Weights of a small GPT-style language model, trained from scratch on English Wikipedia.
Size: width 256, 4 heads of 64, MLP 1024 GELU, vocabulary 11534, 16.2M parameters.
Each number is 500 + 25 x the weight over its row's rms, rounded and kept within 0 to 999. Layers, rows and columns count from 0. Numbers have three digits each. The size before them is the row's rms in percent of the matrix's.

# layer 10 attention query, 256x256, rms 0.0341, rows 0-63, columns 0-63
082:455494519501511523500506492508492486530532517550496495470524478498512495529487487484516491508455507492503554487443477472507493531497468517501499505473498515500518515458478501536523473524520516
097:507464481486488503504490552491509550486513485407507537557506506493515507535503534479489489509557489531540496518532559464511507505472486483499511490500470483513473476518496497511482515485459497
081:513499424546486509517513494489486527487507505490451506528507519503479481479552543511489512498516499510500507456512508479519508444515447493526471489502465501499505484516540466487482487469495522
122:481490450561483520553503468474459525492497551564500525503495512500481507488495517496474518511453464483537506482475456454483491508535518500488500529494468496466510472498487501504471459495528531
098:468485510532497532520509506515470516531489503502490535541472514517533524484537519496478458527486482477558475488483472491479494468514519466490490522525505526505480485493486529516470482507486492
077:521469547491499492469531525518519499492531529468549575463544515517528523532487475480485497515482497500518522517513507534516470498507523465516535479508501508532537532482495479475525496461523537
103:485511495509480483485552510448504430462507508514513547549499456499510495496470532518519490481507480489481452490476501532516496571490506530491521537506513512480501515469494476476486458490514532
098:445474510513512477482473551500479497511493510488496483496544480490519488479476472514532486475474472452498477525487454506479493506526557476527543512502534459516464486497471483477488506514494502
107:490521521498513481492520471533499476515502511605491487476493501510494476485492474526521508509474505539470557486456442496510498513545515498514478529519531503472499507489474483463500441518531478
102:477486512547513513515495494465480520515513518518485497480497477491496497536513531509454511488438473515491533518433431476505508541501490535521504458482474474505532495534514503515484495519522512
125:463477458532484481543518482487479505463487561545517527467524485507452480517504521491449509530453499514503532511458445463507494522514492512516521495483465496480527487510492504493486498493551501
083:553502538481518454475482446503538476479488474523492457492528492486497479490485455500466530460466503489469546524500481468511489553479482561531529513523512509500508484530505475519478480510521513
132:470503473553496520540513490471493518486499532546488543483513535503505520500506518510479501507481479470521501480459465462477491490529523483495483521529471520467489462520475508503463469496532541
113:515504534440499529460497515548521474510472452496466505547490526469515543489502508470501465506503496467541480509532491495497500495500494484482485511515540510520463504515496483511479511467485489
094:497499520473526480479483506524517507460542513447536492486522497493519511519504505509475543515519522504475500555507496448480517502501521467491459486519479504495505468467532484485509459447555513
095:513484525495492540491509494537498519489454537501532529479476493493478538496472483499465502496504482501505514480486552523493492481522451498479489470540557484513485504518535504513521519476513446
095:524492480475488509485521533542532538504523478514550494498494540498513483517463511500486512505490471488517439477469488507495481501492479510486506487488484528467499463529523544490536530473522520
095:466504511523484481542490502481476515454528542464496444518537482507494496495519534513510506483492488560499575534469537464508514489512484481531496477506504522488462482496511486512506472498506512
093:493496471492537484494480501443493516516503463538490458516498525496533505520463497523499483508526523467510517503535451488469500496545478502551467478504474527488536547487452450487540518505471492
098:487507516493508431506519517491498503486492524505475522507484532520481505515502539482505453504470495548491464514517511526488499511507499504474518503553492534486481493500494457499437473512570495
096:496535508507551509479483500512430503504513511476478459505497519510508521496554491498491501481494476525512472512514505482521525555557470499508518478502504512508477518508487476466503491484509475
098:529466474466510488486478499478504517547516507492481533489466481499518510485498482535540539515505520514523525499474432503512479551528505521497465489487517512481512496522478511474449483471505551
104:493462540506484475538528500535515486517494481495478499560498459507485490513530484511521499541501520501524516538478475532475507483526541506525487489502519512467491503483494501490479488476483508
095:460488441495470519483533478474536433489491474470482478488511544451565522424513486526510534492508499510481502460461492512514481524485496526518476508530501533519483496542488515513506507493532519
097:516519464511492479512519508507487519527453479506514454531495495515527505507489476470468535472487478456486480493484491498496492482496503473491479479522509481508502493458515463528501493540547494
099:520515484490524499432523471501502443513489504522544498495502488539522493475526478505497485542532489502485492508466498461465528538535495524471524513479501477474545500547492453491506468492559520
099:504520510507514548504485470495475505504474483491467488542463497508509508523487512489436521515480526494558497466541560520496454503497485520488498502515521424484454474542494492510461514510491502
095:549519510499464516465486488504481529503526442519494478500470497501509472507501482445511516490542479496539519471552519506500482468530500499509455502494520484493528492451475516462477501504520505
099:466506499498456516499536489513524518518517527476509487563468514489519531531571525529532464490530532466488511530492507473468505524484501543507521482482502526476468478504507531522526515471477493
100:472488553537500481511532502501497528455506507487449462534463512451467516538480473492445483496499521479517472494471539457498534485484511530489475520521488508519483506477495508508482543522482508
098:486540504486523488498512509482513530491456505501546507471516463501501507482504492542526477501502519530501508480509508507517501515492511546461451528530494506510512533464524542503529481471531462
096:527452541497484563476537530517487448551485488503490535505454512445564546501514496469481501514479490519502526489460500487512518501497458488554520523495519471509486542505511526501506481500490485
101:515509495487496499479481515499530505450515485497564513464500505492483496478512482488487487526504507467459500505509518487521554522487520498537517528533520531525492493468471496483520508481561539
100:503515501515509475475492460500549495497506503542499453474542463483499476479513508528487470514532523483534492511490526510490519547547525485498557444522506494518505467492498517459519527533554533
101:534480496502479503471523477471513524517491471518509475524444485496510484502523466485550477502517498531515511501529531469525491535477529532462483429503500481522448495509518549514506522565500494
097:497499480479509492517515514515492497494520495460546507497477483489522515494498483545470504484488514488498528462511541528510530486508535498532496478564458485459510486538490508517558554475511505
095:521527541498467437554505482522496554536516512520500485484549526483487520454550495467465504482513504503462475499517473476527466512519550479470508459527484478507511494478522523498526542504513494
098:518516452498491511533501542535518501519524504505488489518515499533460480444489502488492529487492518522474518498510476492479501532536511499528475552519467522482529494502480435474524490471491497
100:505520474521532466458511517521493528530520525478497506500463507493534490509506502521483521509511541445496525484502502508471479479473497517519476518483523470489479490499474498451484533479535493
102:510544494505524590467515536501524467538495443536502486514508489501538516488443513499465520506453499464460442506511478484471481521536477465482507541465473495486477495471476523448548489475497535
097:490477553512490495492517493492477496525526515505500487481492492511463603485478527478502519484554483548495520479496551506489484433493473503493481486503495502549507506532493508467517510525497518
100:481508502501486529494474480526493523492475547524495473540466533539523457484521508507519573523494488518512512503484480484478464553507490519524493543481488451503496504491487495513518421511468446
101:478461494493506520522525502531554511502442501485516472448496508506552501540522504524470454474484509532485545489521533502520511566517456478486483489499474442478488511516499508506479500525512494
101:494484507492468525520477481521547531500486541523481461479468487483475488465512507530521522468461486475470503477568469494502552490496485507561470478497537497455516504489529508513481499460492508
094:428497475475473498541480517474502478536483516519523483464480524485492532495445504513498509533529504516535514461546500505476480490476523466508488527484484504495441498496511521525543445517519497
101:532512483488512486474516489513504495486509470499513493516481517498503534507506525527420480474460508524485506533528458480484426483533530505485492536531510483498523500519473446540510491522508557
094:515497467508531487506500491524460475499529480506487511514513492470532500503483496490516448510495518463569512496465464475509488503501544533489491534502506509506500488544477473509502484484523504
101:537542525493535473514543480499538560495506510511488527494501494490497514510503487489468453515526496530544464565482481503495546499541485507480503478496466439500479527478536503545513444510517469
098:534474543494515487472500488499525547513520463487475547550513515466467452516497488517534536501491502483528513513525487508486465503527484506537500487548503485493508503474475517531502522507486489
096:511479507525484522501536472531506503499501453501473547542492541500532475499503479516513479505536472496495510501480519529510526501503525457500481516495517534457505534477518516538477513488478482
098:539527511495478503478514500520503496521534493461508492513530481503518506456504501529440517520529489518505484506582482512432451491493563495525502514463483526510508544479509480506508477473445569
103:447441561486550503529523541511519503521493509472506522504512471523537496468514544519520486504508493494544497483508481500488523463461497514528471520518495497464497497473521508506513452535510495
098:416499476484510519499532475493485504475505520498487508495519502515546466507513534491503548514520480460450482484485475529514554509480509524484502529501478481511523542490509484495513478530486501
105:473516521471495531529508486552533481509528487463487551502483471510529515538556477484517468496537513513496458488518453547458491499424534449474495484518484489492451487475488481495524511500505510
102:515530538501510458500472505515526486493482476506453526470505495455523515479476490553512502497474492523479529511572508483507504458500507468492551507491538459517486455442525496478522523509469521
106:498539476509491510476520486504488483504511492458511534484506502491487498476555477471487480515488503484539470487445536545487505520474496525510462476470506480490470550492503504497462508522551502
092:546521547519469514487486467497486515535486497507497464493451515496539449456511488502481506504537509494488484497526472459523499500520499513505509495512465507507478509508530459500468474524491491
102:460503542496476519506438485492501527510516533493502472481551488493517498523512495503513502497506544487537540498532490498512485503495525518512471493499532496528531465512504533451484467459475498
101:465510508504520500467490507492487511537523497508480470454470563464550501512480490493530488516521486531520458518438474479514538491517464507504533516512529493503510499514452510543491468532469459
091:475506495500517522517520489512481463523473546495524496493517469521491489481533509489471530534493487557449528507428517520483480543494493498505553502487501475475505499481492485495496508479523507
095:479510515479473478481498513480493505504509544492473473478493476475501505540450493513515501468509518474502499512505466488476492498518492492495494449530474458509520506532494549523518495546495488
099:490474506519480471516505514503515499485478458531487519486510449491485513470450538497519538541493493525487484524484546514485487490472521531513540505518476457504499484470517440484534493480481483
096:513498521478459496524477513453486561458508474482433506526471523452467457500604521493485486508475482450506501519532463497492498519522486532467523486501519481502498453492517534480472535494474507
099:492533488491463486497490499509475483517488506529517504552512463521466488507500522561530480476489515505477470513489468465503510502511494473441461533504487525505488496499520515505480511481539545
# layer 10 attention key, 256x256, rms 0.035, rows 0-63, columns 0-63
077:533472499516496501500500492529501509523523479488510457498508486491458492534526481457502514476544506515520495511496502499475486507481459502510508498509527490552506500521543520501528540521492515
081:472516531449510502495494508515512495534533491521494538505513472539487464519485533501463496510550524510464518520509455518482451501489503531470467487502531500535489479479492495498506522469492533
125:496455527571512488488520540529502576521515486537509498495483521499505486513524474484437488504543502492498534551511523485493514487533521505498496475497518489513517507510496546454519506504510455
085:474492564544506485478515551540491536527505484524534481493505531514492465522482496475472492498531500503480526516523521506501508543538549514483519500504528488528477505501506550472541491519487485
135:448473516548534502514531555526501554539508492531511499498483495494500481525494501473477513518549495523518545550522516491493511516537542498527497516496494498527480487503495537491536479497485514
157:519543505422505515481452497509506437503495483508487516514497523485522461501482466484512507470497528470494471501491470529508501518467458539489508466486523553529496503517499460503491514463516551
101:489530543534485511492488482509474511501478471536515469500491513513505522522526498474469505494510460465511471494452515486514511470501513496432529480453478476506482512470526530529511479500513466
098:499516519459526520498527518500502546530484487496518504519505522533510469484492551506479502462461493503464495488512494506535503487545537480527469491514460556523503488502490522531495515437527504
084:529479474554495497468501523488521513462491541488463499503491498461489520523544507477520496476520495523534485485469553462494561480483516490511501493477430489473528455544517505509479510539497493
092:538461521558498493474523547519472585501512507539499478501470527501506559500482489484454460465534526515530511535503526505505500470494515515535492474481503475514522500546520543509543532555469456
070:455458532532508505496476518532483555517517495526519489469509476531490501512519523485489497500526480500525529522450521510501493501497530514511517491516528476488504519473487546498538499511521492
120:529541506426458475480471504462466463469492503447506483511514492469501502503511497474535501513442501447508464497512465507534501531502509522450516496514492508500499504529531479489474509491482529
076:485509524586515499510538506541491504556505487516518520521499489519503430522477483491465518506539493532489539512531514486488500554491537506519501499529515500542483492498508522482524524486502509
070:505468531412514456477500478501472512509480514509497494473531470504512528515511502482480512529487493493516462505473533465509508488515526492456524508472458484487490521483484535505517460523508495
092:520503535491501517525498528476502477502479508502477513505503546490530500522521509458483492473515501560553528471464526514512503507528476471494493459504504503520503510497482535520496518496510488
092:508498455519461468519532461544520481491477459496472541479512533510512489519516494515534542500499518481522486484481511511468484496529479487463504441447500520510505505511503453502487492490484465
091:521498468525508519520487518517519495488486552487538525489547497524466510549535469517539514574497488477533488506439489526523495471483504461491478520469485475491501502519486453465527530485514499
090:549521484492544555494490478439492496529532491463477476525456437527504471472547481536510535462449480509470483466492456518478436553466490504497538540534548525489478511495518516555487492538541507
091:533518494485547513507540481447501487526519516461502498488457496523490452498519513521539487472481500478504466526516497516501521492515535434460462523535462487475511507518467553504483513505526485
093:559499495569494511511496475499554499478477482502564508426506544473520524482504458546444509498507522492501486479502456477490518494475522524491506499496511503544512462516523511504473481511530439
094:506506542434542436522455471497479469516484541519491540459454493484512509491507514501516488522503474503502452509519467525526508479501508522496493489466513488509492498554508529519506478486502536
100:477487518449510496483501518501542510496504501461452486456518458495514513502495512490490492483520470496512466489463536485517494481518531477481527514509478505517508501551469535471505500499482486
102:490541529472502506517528495527484493547490490494504537524502484483507466519502521480500516529534500505564487516518451524490497517529532553498420516480550498485488519517475495513451502482543509
091:499517512482520492518518504508521521484499529499523478520493491506501501494512488529479468509476491508496520503528504487538501505527492486448511494515497535485500516523501469463480482490487547
097:535464497467477502474509543509505511491504545480504514519488502519495555499464535497522496514456494485462495527543514464462484551532463462521481457513471509527461508488526518497486544502492514
090:544496521510533530472500471491486529559454494514492489511502529494505469499531519476516520503495513484492474520481518499478478483471471532431502423457486509493512508507527472527489475503533462
098:433545508489460521513570524522510483464519495486491481489514485510464491524502484463505510509495498577488525521524519492524505552494499493482494475513503526473480508503479493465558487463486520
097:548557475499499469475558497512479501471490462469505512440468534487466481503464466508510539510499454504488557520500481537516504519477460537551493518521538525481480525510493515522497518504516510
099:506494534541514500517522476524516488507504470482540501525505469533526523500483513502515489491510495501489528445517509483500489522536465470467465526471528494496506490519529492521477496470510494
099:457497504504500508480518522449474496487496524536564474522501528489500516501493503488470472528456551457519495515529489522537501598516520483505520458530534489538500499492529461495504510486538504
099:518511438463518531476544488508496483461468493494507506434470458509514511502497536496464499496535472503465553497497508498478525478533462493560496486468496489518495506475499478471473516500526451
095:472572495536524518527508520510533511489502497537504523525543503499484477481460506530499488496478512519499488489500544484512496521486471497502488446485500469513472498483470478481581467472481497
097:466493555481511523530511541452522472512489491490505496522498506463511538497526489492503533502512473546477545491483491488501503462491522476516476508540471511509483487511487486456540514430493529
094:518440465509501509515558522478520512494484478532515487504513485524523504502457488517460514509478510461456501493511518488472489466460467519502450522498453552516461515507493480555514494488489501
101:534499492457468488469455464479490503476494487495509501475516491501465525550514517519567532518514524488503522492517504534521455517457470468473498507502510519517495487497494481471521511458549542
096:505488493473499532515503491514476455488512497496531552504548481493478545519447552511497515519530491488497487505506510538513506526523511489523496519495520513457505504518520476525502498506482513
095:520465521483532465541476513519504490451480498503503493509479512512512508512563500521560511474492500511474491536459524482493547525533533509515533490508506533482492490523489526508466496499521485
096:447513540481509486496480478502498537467517493505473505511510533504487490480496526475536488443525498488480516499534492471517495498543529528484445452535551485539498491460518503514466526504483462
100:491507506520472500503500504491494506543534469493509468500526517490483468531489497513526499519479493485475513505458461519508473517517481477518471481506517494533519508502521514483480505501477518
097:517527494584493483506462492510507497469487484534479526523550513478493484519473475482511494503501454506507467487537522536510537484465490550461501480489484486506504537470499474482484508451535523
093:485506461483499482527471499491549482504506530471490521458479510506497503501474530514543519495479536468482490459525506499477489482496467462535533485543496501516498518448476468552545541441481528
099:524530507545507490452505520484495500522488525491451505458472513510495509512494530509525515504485472461505460478480546460512537517526487512469552489538501515497530514502517546488491471460477523
095:535441471448454498465526478491509497494466477483462491529492482484483473501510505500495484490513490544535510472479527491461507506478492514501550489517506488500471544489515502494499432470447496
098:516514479501541503527438491490499499487459490491507477523482489532531519515517520493555521464500493505511518504480538542504498521551519474504519457513519496538504518482484490453485542525487528
090:504503514503504472502516513483499496540515540501490461437477521496558512508499482485479507532519460517513475538527564505465477497546461497511493501524567489487514494521461470527531443493503473
099:489482523434543501514504484502464515504509517468471510535504503482477500506540491489493497526459506536527532484454533507503574505521500487528490476497474474485513528481508526501522540510490467
088:475513494459482479468482452524515460500486497473518482480505456459495444478527490515507514516504543519464522500470525522455508488464522517492504498490555526511501509459489545481466540522473509
097:543491505548450490473486532515519505504490526494537497476524482496513508530520534518470515490497516498529525530529493512505549484499493551524481462499496511478532514552556493506508475526519498
094:463454514460473462501517517515506503504484494470491492482440486514487480517489477484457517495515519507533515485510511475477539508519501494470514537536540513534467556518455549486493484530475524
094:525511485510490551464506488516539492534466524488516503452496512492488502534492512521475530559506463490527500528502521485509502525520476545525506544505534517513512532507528490494515507491507528
094:475483528474483497495522492542485528494505484502509520520396526513505494486489484531499500502490476476490475518479496486503517472497535480518450471502511480492520510484531516493475506543512515
100:489521557491513430477554511480485503527481476518495505550523508521502454457496557515476502507542446516445485458464485489496531510495474479541492521491507461526538517510463515511484480533507490
090:502487508499498481479453462522447476528501500525534545513499504471534498500504516516499540506489498506514485496442463473484502474481497454474520520512454490484513519513476499555525450527520507
101:493442581475530504509495491495472525488467475504521497524490480488512445494468510475509513490548464491512492487479477496490533503509492515525509531454456510501483504503502501463495484507511514
098:518525498547477527498466497516555508516504501529448466554497484514527473466510512457525502539466481573487531498552452527517500489515457553501496512517459483527510508507487522498476504506502503
100:530499521447510468508529486489500489479484502477484511511519498464524488530504500528479481499502517416491461516517530494497509469467513477497483496476533504480488481519513442523499474492499529
088:489508472476512515486505495509506531484512523447496464505498520526499513548488507541479501523543512467535496549492471541489469475484512543544503495495506536517491513529527515459491525490429514
100:487496461487530522487479516573517491443500484548499490521469509524535503486509514480495514482495538469473483503471494531486496481502524468511476491491485493502517510487498506504468514517491517
096:497515490476509489495501479521507497462524503470536505474482548554495478537530525490480484556547475487471547481482459491460497495515559502461507524496505502494484486489502474489464521483543506
090:453476491513494495509479508488484485514511481521496497553512504496482485471543522487498546458477519522511496511489513492541500487541484461466510490506490500541497512486481475553493460508513513
094:500484515471528506474507486509515506477509489541497500507503454527526530510461499503500525487511502530463510515463534515457517526507505510492515521490486496508504501484498513477490508527515504
097:488511465604494536533468488495475524520529491540501489500507487496484557532489469473490484453510533514526492533491491532496481511475488509464486493549465500514440479532505471512508490466492472
093:490529496523531494489482517531470515467478508485493522511496528484486534512556494462481515502491461523507516523519493491523501512511489489514497507475512477546530519511547536491454521532517515
100:485447518486473468530460509477489551524532539516461478487482517485493526516501519514477501503518483462517487534510513475496465489535529512505512472530486479491494497522509560545468503480530502
# layer 10 attention value, 256x256, rms 0.0583, rows 0-42, columns 0-63
080:553513532493509511479549526500505510512520547495495514510504495459480486490477490517493499469555528460542505512495480522473462505501535478506514494470492531502520463506469511493455505531494511
085:460514484504520542493477434447519495482536489489517479480539504482473497489493453534540484464490485483563502512488501503487502497491534474485518503514513523486513494484506498457440495496475526
070:526491506489474484478540516502495519493496497513517516503503468492510492474435528461481498488518523476492498529471482486445512516503530526466519499502490533474473500551498529474494508556474513
089:499502486508471491520524453529507461505482496448485577514508507509485496512515500488528420511549484478449514543478492488515507506494518438480436468522494503492430493532514497505457503481511522
080:487486484485526496522531489510523524455514463475492542516522471528446511494440518525466484503478506440505526474509505498493481483458518524528510538513469504489492441501504490495492465483485495
084:484467511493489496478507543503480512492508501511531523472474509505528543535476512471534500522502496513479508501519508535509462479480528516503470502483514453498538497478474493483490555489524511
090:497454482488486470479474536499518497518551485521452500476517523509452522522516445478529493520507533516523465532507499525485548502519454530459508522515484518485441555545493503478493486526479507
084:467481511495461489483489489490512520468517509496556514499519465474440491451466510517506500513495466486476499516541472512531512442528537447471463494499505503495505468487466537479532504543519542
087:510484562501538525491481493470537512500512501468507527484486517490498482540494490475498463506486501480520513508489520482489499521501515498492515482488457516456472464485447468472570475466488499
079:460541463494530528505458509451486511464481516498497494511522503537486493464513486518544438497474452514515515456528478472495480480520478490466510534503491529489515466558433513503443485526488516
086:501463516494540517461501464457518498477526474529501485503485525515517450509497479530513501486520521519547522505529485497493550459496512545521521539512513514489490498492499499536512465544467449
077:459545500503528525468484470489497488532555490505508478520500495543510468505493508510539461481531516499461465493499506492473499539487480537464524454533500518492501509494506501444473495486479506
078:493523491496489505535505536509506519472490529499522505478485462486495504485540489502467500474494547483516515487517517486507518501505502459512446513471484531498477463532522512550500487529571512
085:489508529501571523481516513505497510494485503520527531478500508527532494516481543479500505498448513505513483458530510497497524561502489508454500481499467539439510482496488517497528502520448469
089:516521475499514482449533503495529501511549473507504468516537478480499468506506514478467446527489482507512523514469490514508495519500466500488540465466520490432472455499467474469509532488509499
084:487503523506486486505485472551482496513496489479513485487497482491514515524498507461512500516536519527470529499499522498489479521499494458476497488493485466514507490539462489502501520525501492
085:509505547496501502520485498486466510511467492509496493495515487531498482544517512524509493504486474542467502517526481519474447544525493497534565504511498504493497450516434521557528512534507537
085:514471489504467531504517510500500498474498485526525477489490497492490487501499503500489468468481446510523523514526487486491448488507512486523453517465500509470530488559518529514516547499516521
085:443508525502475503544485495525510483482503531499467479517549431507465494470517476522527515464518501531470495476534474505505527540496511535514541492494515531484500499489495523520498456543523544
087:478457511511472481503453482468506512523474479536511520506499536448515534455528473514551483505541492477461479524497497505508564468530507465530478487504520510469476499489498526507526511475485504
072:507507482490498472515524493473460494487497452524491462499488524519508506528484525510534473486494505520521497540475481488487477472490537525490445540507493516529452511485527534517458532499524491
080:502474516495517497486485554515534490467548518489494463470498497503513464464509479500457470520434506474490496468505510497511506539490501439488506507523502504538463543528535517476470534495473545
098:482488548499497490519500492480467503515516473534557485479497521483500549496486484539523482449495515488448493544486506491541495468518505510481463498500512518489495513478514490507508540458477509
075:511452517503474490494522475550505481514500519536506496515512503465481484524513496491466500410542488487522473538502518520501507495481489466514507492471529490503496514467561475489510474541534525
084:494492473508473512519505516493542502457444551484483487512525495498497497530527492506547465493489443493504519496524493477491496480503495466508522460475513535469566487529508501482446505503516462
086:486521517506483547482525479516469485507483494460490517519508468482581512499509510534532481515502414515497491447532483539478478521491515538445521476520499522482502489515506504474503504524515567
083:488489523503492495493459514523493518485468534502488555468437523476515476480477512474501526565479495458481490498528513494495497478493523477515489512476474480483569536498520468547510503478467515
086:485517524508522499521476480458515482471529567494467497510449500471499487469497523526480530505527519512515521504487505501507485518465559496526519500516491535491577440533494483511514502487511473
099:504467478499492523504498497504463484496490484502499471507510471515499495535539465505496496466464504475507532483536507503535514505486519501496512458485483493495478526441497495501490472515465488
083:515509486488494476475467501475497510543483475510484486468507544501532511539454528545481526532456533495472490463524515547545460534525489485502537528518482519491509492506521501449494539461477496
076:513462521490503507465509534488498487490523494525534521494501496581546515487499519486530440509495519506479514487523516535478518523435512512455521499509469552488481503542489507504503524464451511
086:518489464498496517505491501489540518525452497503505449499466487487482487485534487475487476464494489475576484503492481483489445533510523466506512534468512524532497499482513512492467480479500545
086:514520515511481453536477540508498463557512521536509498509504499512513444463536515529493484485559526524509487552439501513512489485498483497446510484453531520484509517515537477527493464519535517
083:517531478492464520514480483480460482510529508518456494477510483480510538490477482502501464516514532514474520481496507534453457535482554512487521513452477466462481501476497516541500503507546540
096:475510483499523543507534482486531493454490476459504471493513496521503475461496495528456525442504510470521508492495517480454513495546469496472493503461472461553505514493478518486487445537452520
073:507514447516455445510522495477499517509518478514473539536499437508489506532497508513537465520560480511532480522446491482485513508488476537490492483500499510485500466490441494455497497496524492
085:534536493498476480530506551486423488519495470542488490476466468526492496488518506524481481511499518491495488536456494506497470485511471532514510461467495499542527463517490502486496512547480490
079:490508541518482480496486515492472500501470471541498475515485492468570473498515550517521498506483502507484509530518489500505438477560488490471476509499535519522489500459525478499461573522523499
084:509499486505536459504513496503499502506516493510498520491453510481526510543479502508531471509481510452473481502509498536507519542524494530489460491475510498494529474455512510477504503481538511
085:472493499510459493501477516472464484492524502524488494494481483526433482495525496508485527487512502501486498490518493510482481485536465507525500524480508480489512484514477493490483525488538529
093:505503504484512487505522481542444488493490483477520519542531410513470499454499487493483474492484511523515534499484479479490502503519491533550538504538485483529467514514494533544497521555483514
089:488510518507517510507502518541483516490473515478492530474441512427470508460488496489487550511532560477539488480463512487472530470515491516585494547527471467502563507502484510528506492504448501
079:488473480487507507492522524530514487498548512488545517503466460510500509475495478480478484572497506519457539446525499475515492493500523490511468453500483495497478527547520507498503548505489472
# layer 10 attention output (transposed), 256x256, rms 0.064, rows 0-42, columns 0-63
074:496478525464444467490513504531517440492495507469513485529487507467519495511521498498547532456542493496469479452498529492485488562530503514529522532544492542492478481522506501490491480505474505
078:472524493424514509492494452491447483469532501501494457449528534517459471500469470598537541475500513455513537485534525494519511472524492448493503498524462498477500518518491503471486500486466545
065:517484512443473483460524499535509450508484524464554472499502504481531526484528525496542568484494501489507473511490541502501513557466485510494517489549513486455506489504500479501532497493487518
083:489504514537455507486479468501509455473509527484558521472456512464544486501466494524485505530510494508496514514509548455495541541473477479495538560521498535478460480469484485519515495525427458
073:454484497458505539498525541526542517487473494475515541524518470466494505503517483545543501509529509489513525481505564541514527511469507508510511501449540492479511479494499515506489505511501505
077:478468506418458520476487481488486495522523471504507511553467496511506531510469504490509505480549509514482512505499492507482472467527488495469490513515500517514490484506480506490525514494510580
085:470474543449522448525516496536517482500513508512507524549504528472504474513490498495440476502472549476503506466488489470511485472483532496516501531503504521467518491495478498490501488540470466
080:545527522470509508457452505488491526480563486485530473498487510501471478493502494513504534500548465524466487504501500519493456474512465493453480528469474500494515525557486539488529518518514493
079:480512455520539534459484489493518507511498500516512499516495465536490504493527499544510505518502533477453538491519500474494486500547525509483486526506506497483496489486536536446453479475487523
069:486481497484507480519478549475459514507474515491516517525516505558481506507478481501482507529519492467536505494514519475542489489532509493510536497498528486485481510498464471515528531503512451
077:487483507453548521504511517510537514469506487505464533518535495476470485511497484566500506452481503476521488474516509488488493494499541490523511491543498483511543491498498481508479504528492534
073:511509528520544541515498498511511451524475519430502463497481526515499538505528525514499517463473469488509492553495530498517519494481451464529509443500473496462510485525503485492533477475501531
069:527546476418505492523477532522496540507495480459522495486489498474479539491527469496531488468564523468497490522495473524497520515519528492513498472498531509496528531487507515509497542524492472
076:487497512429491502494515506486507518503471487486528508539516551521495476524512553532500486476511493510499510491513514483522501514560511490522515470515511501397539507516516500478488464540462515
079:513489483440475505481497496499532490519511519479479502535505485479516510486494517529512528534470530524505532510498501472500439524498550526449491491495458524462518484505514488509511496460491519
078:537502511495492514463510490485470492530506482514506466511530462521515483505525493523522493526552497518489476516526499519479469499473465520471497495508492525518486496504464482505505483529465510
080:502484513581453504480481490491468490505486477505506511537509486514504523532504490470510538454489492526455485558487515532473475483496488535524473496516525499559501504506479489489490498518531530
081:484471500447522517505528541490516528491493482521505509480458514500508501485539498543525538501514550501502481510477502487431479504533494499468487513512507502496501467502516486547507510479470510
075:497507504573499491542514491471517484477494496496493508454539513506486474530508479466491537468497537523505491517479476499538530479523485507503529507440490501505508515527501512520482483532488498
082:502446521497510485493485479505491501487517491519536492519502530471517509543518500507515492533512523494491496532465483491470518504517495494512501514547490464513530468537486541506521509502452492
067:501501533528459473506520493513522456460509499468504477502508535489540491510526482476497514484539465509480495501536536475505506499481540522533506540539519521518514477489531500507528478475537523
070:483479486416504507497466477556477473462522494487521478485470489490508483434509513500485505537499499520471506479497469514550485482484485471463469500486507513520492508468484493486483491496530491
094:490519528468523483450506460521457479497535489518468491457492524532504518484482490473498476488483479462457548537503496519497535467546502500517466561508492536526522512489487519482480577467506541
070:507537461454492504501532472501516486525540505528465501476514484470499490491486480540513521481521532493475502499493442525469504489492519483457490518464486519475510525492492497520460539524473508
080:507483498531466485495507490461497531462481537548554546502521487549520504540514495487548509500482489475540500534497478470507482494503463481468531453518494494518454529553496479475495497509519506
079:506519516510560485534497560489492494486473514467539504497504524500503548513497499521459509512520469507491475521483488497497517546537482528457540454461443482484500483520510499508539483491500449
078:477471513502483507503513496532468512474502492544508532548473505464522524520503491489549534527503475515497513489486487497485456484484521480503468485510539482483504517501471471489483490517471477
076:490472494470437480546503490479494527514502484500464487534465491494491490484543522514555512477519515504476509482498498458485510528544536498537479491546574519519508476475486505474507480462470546
092:501517529519462545519486469451486511474508483480500492465520533501511503550496520478498540505497507502498501501450501457494489481455483491472506508492479472508485502512520530488469511528479505
072:473559516427534486461462477509478468502501444525469511480496512499515514489473530511489447473473497506485509497497489571518486486504475478506523474517510526530492481481493478479478561502485522
070:467445547444500520486536472517480466480491500469546548499500505540519550499553512477499499493497486489474516535504544473502492535474479472503534514513502495465558474515512487500497492479531516
078:531529511530478473508507471489501526483495512499495448491467499497516493431509441489535511513444505477495509482530493494489453540438492500485496544488515478528448478487523509524457502509520504
078:532533484588484499521514516489535452469529502523494514480485494487517500508454566509512499477486485483495459493449500485492530463461517499479536562521482559479504474480511481491499480510480509
080:471493532522473531534497467480474443470477506541458505466474490459521540530480503519481521481493515517502522462490517523471518527483498486544527510496503467474510493464466501515522520514478532
091:477502499555508531523517515545490516486484503492480499504517502517479481488490512551496526474503517457473459500504508480487533510483408484479501495481458501468532482505485518494494550508498541
063:510507496593516524496501518470556503525521531479511540521493466519485514519502519475503522537510508526548464503505519464498521479483505521500497511451489496478502482500515520486532461489458515
079:490528515593442495518522570504500479484505517502528548472483490506505510523480528454504503467514494521507451488437521484490509480465453490538491492502549507487519526516543461503488523516495479
074:553526497546474507508500507498455497486492506516454467481473528481536476498497516509483462509495509487526492535478489509499467486513547554461495547540457472543506477507488497479493489498505523
079:536486495526539514464491445482530492471521490518554490530443492504506525518523492544561458547469474504510503510564517514505535496501469510469462506458471521489541511503483475446499518480511497
074:493502487572496505491497527487497528494482517541456526478468478487444475488478479499476491510457548503512473488472508506478478486493465530506483532475519538529533505512501513484496549495470485
093:462483502472458514515552495502487503497476503474517481512526492479496490505483465474486517457480490522526476534475505491504511517464526493531521496500480468458509526517497489563482468504475462
084:464491512495519520484510537509468485534459471529492456559519513464477483478513478505542479484493500488503476480497478503517477530533534485523458516519509531503473471487547517530492520489442483
071:497506497362466508495495496523519515494495470461552467513459505496514524501498519489480487476505467495454499473479543505509483527470473515494499465504495530520505476510510516507509494489542498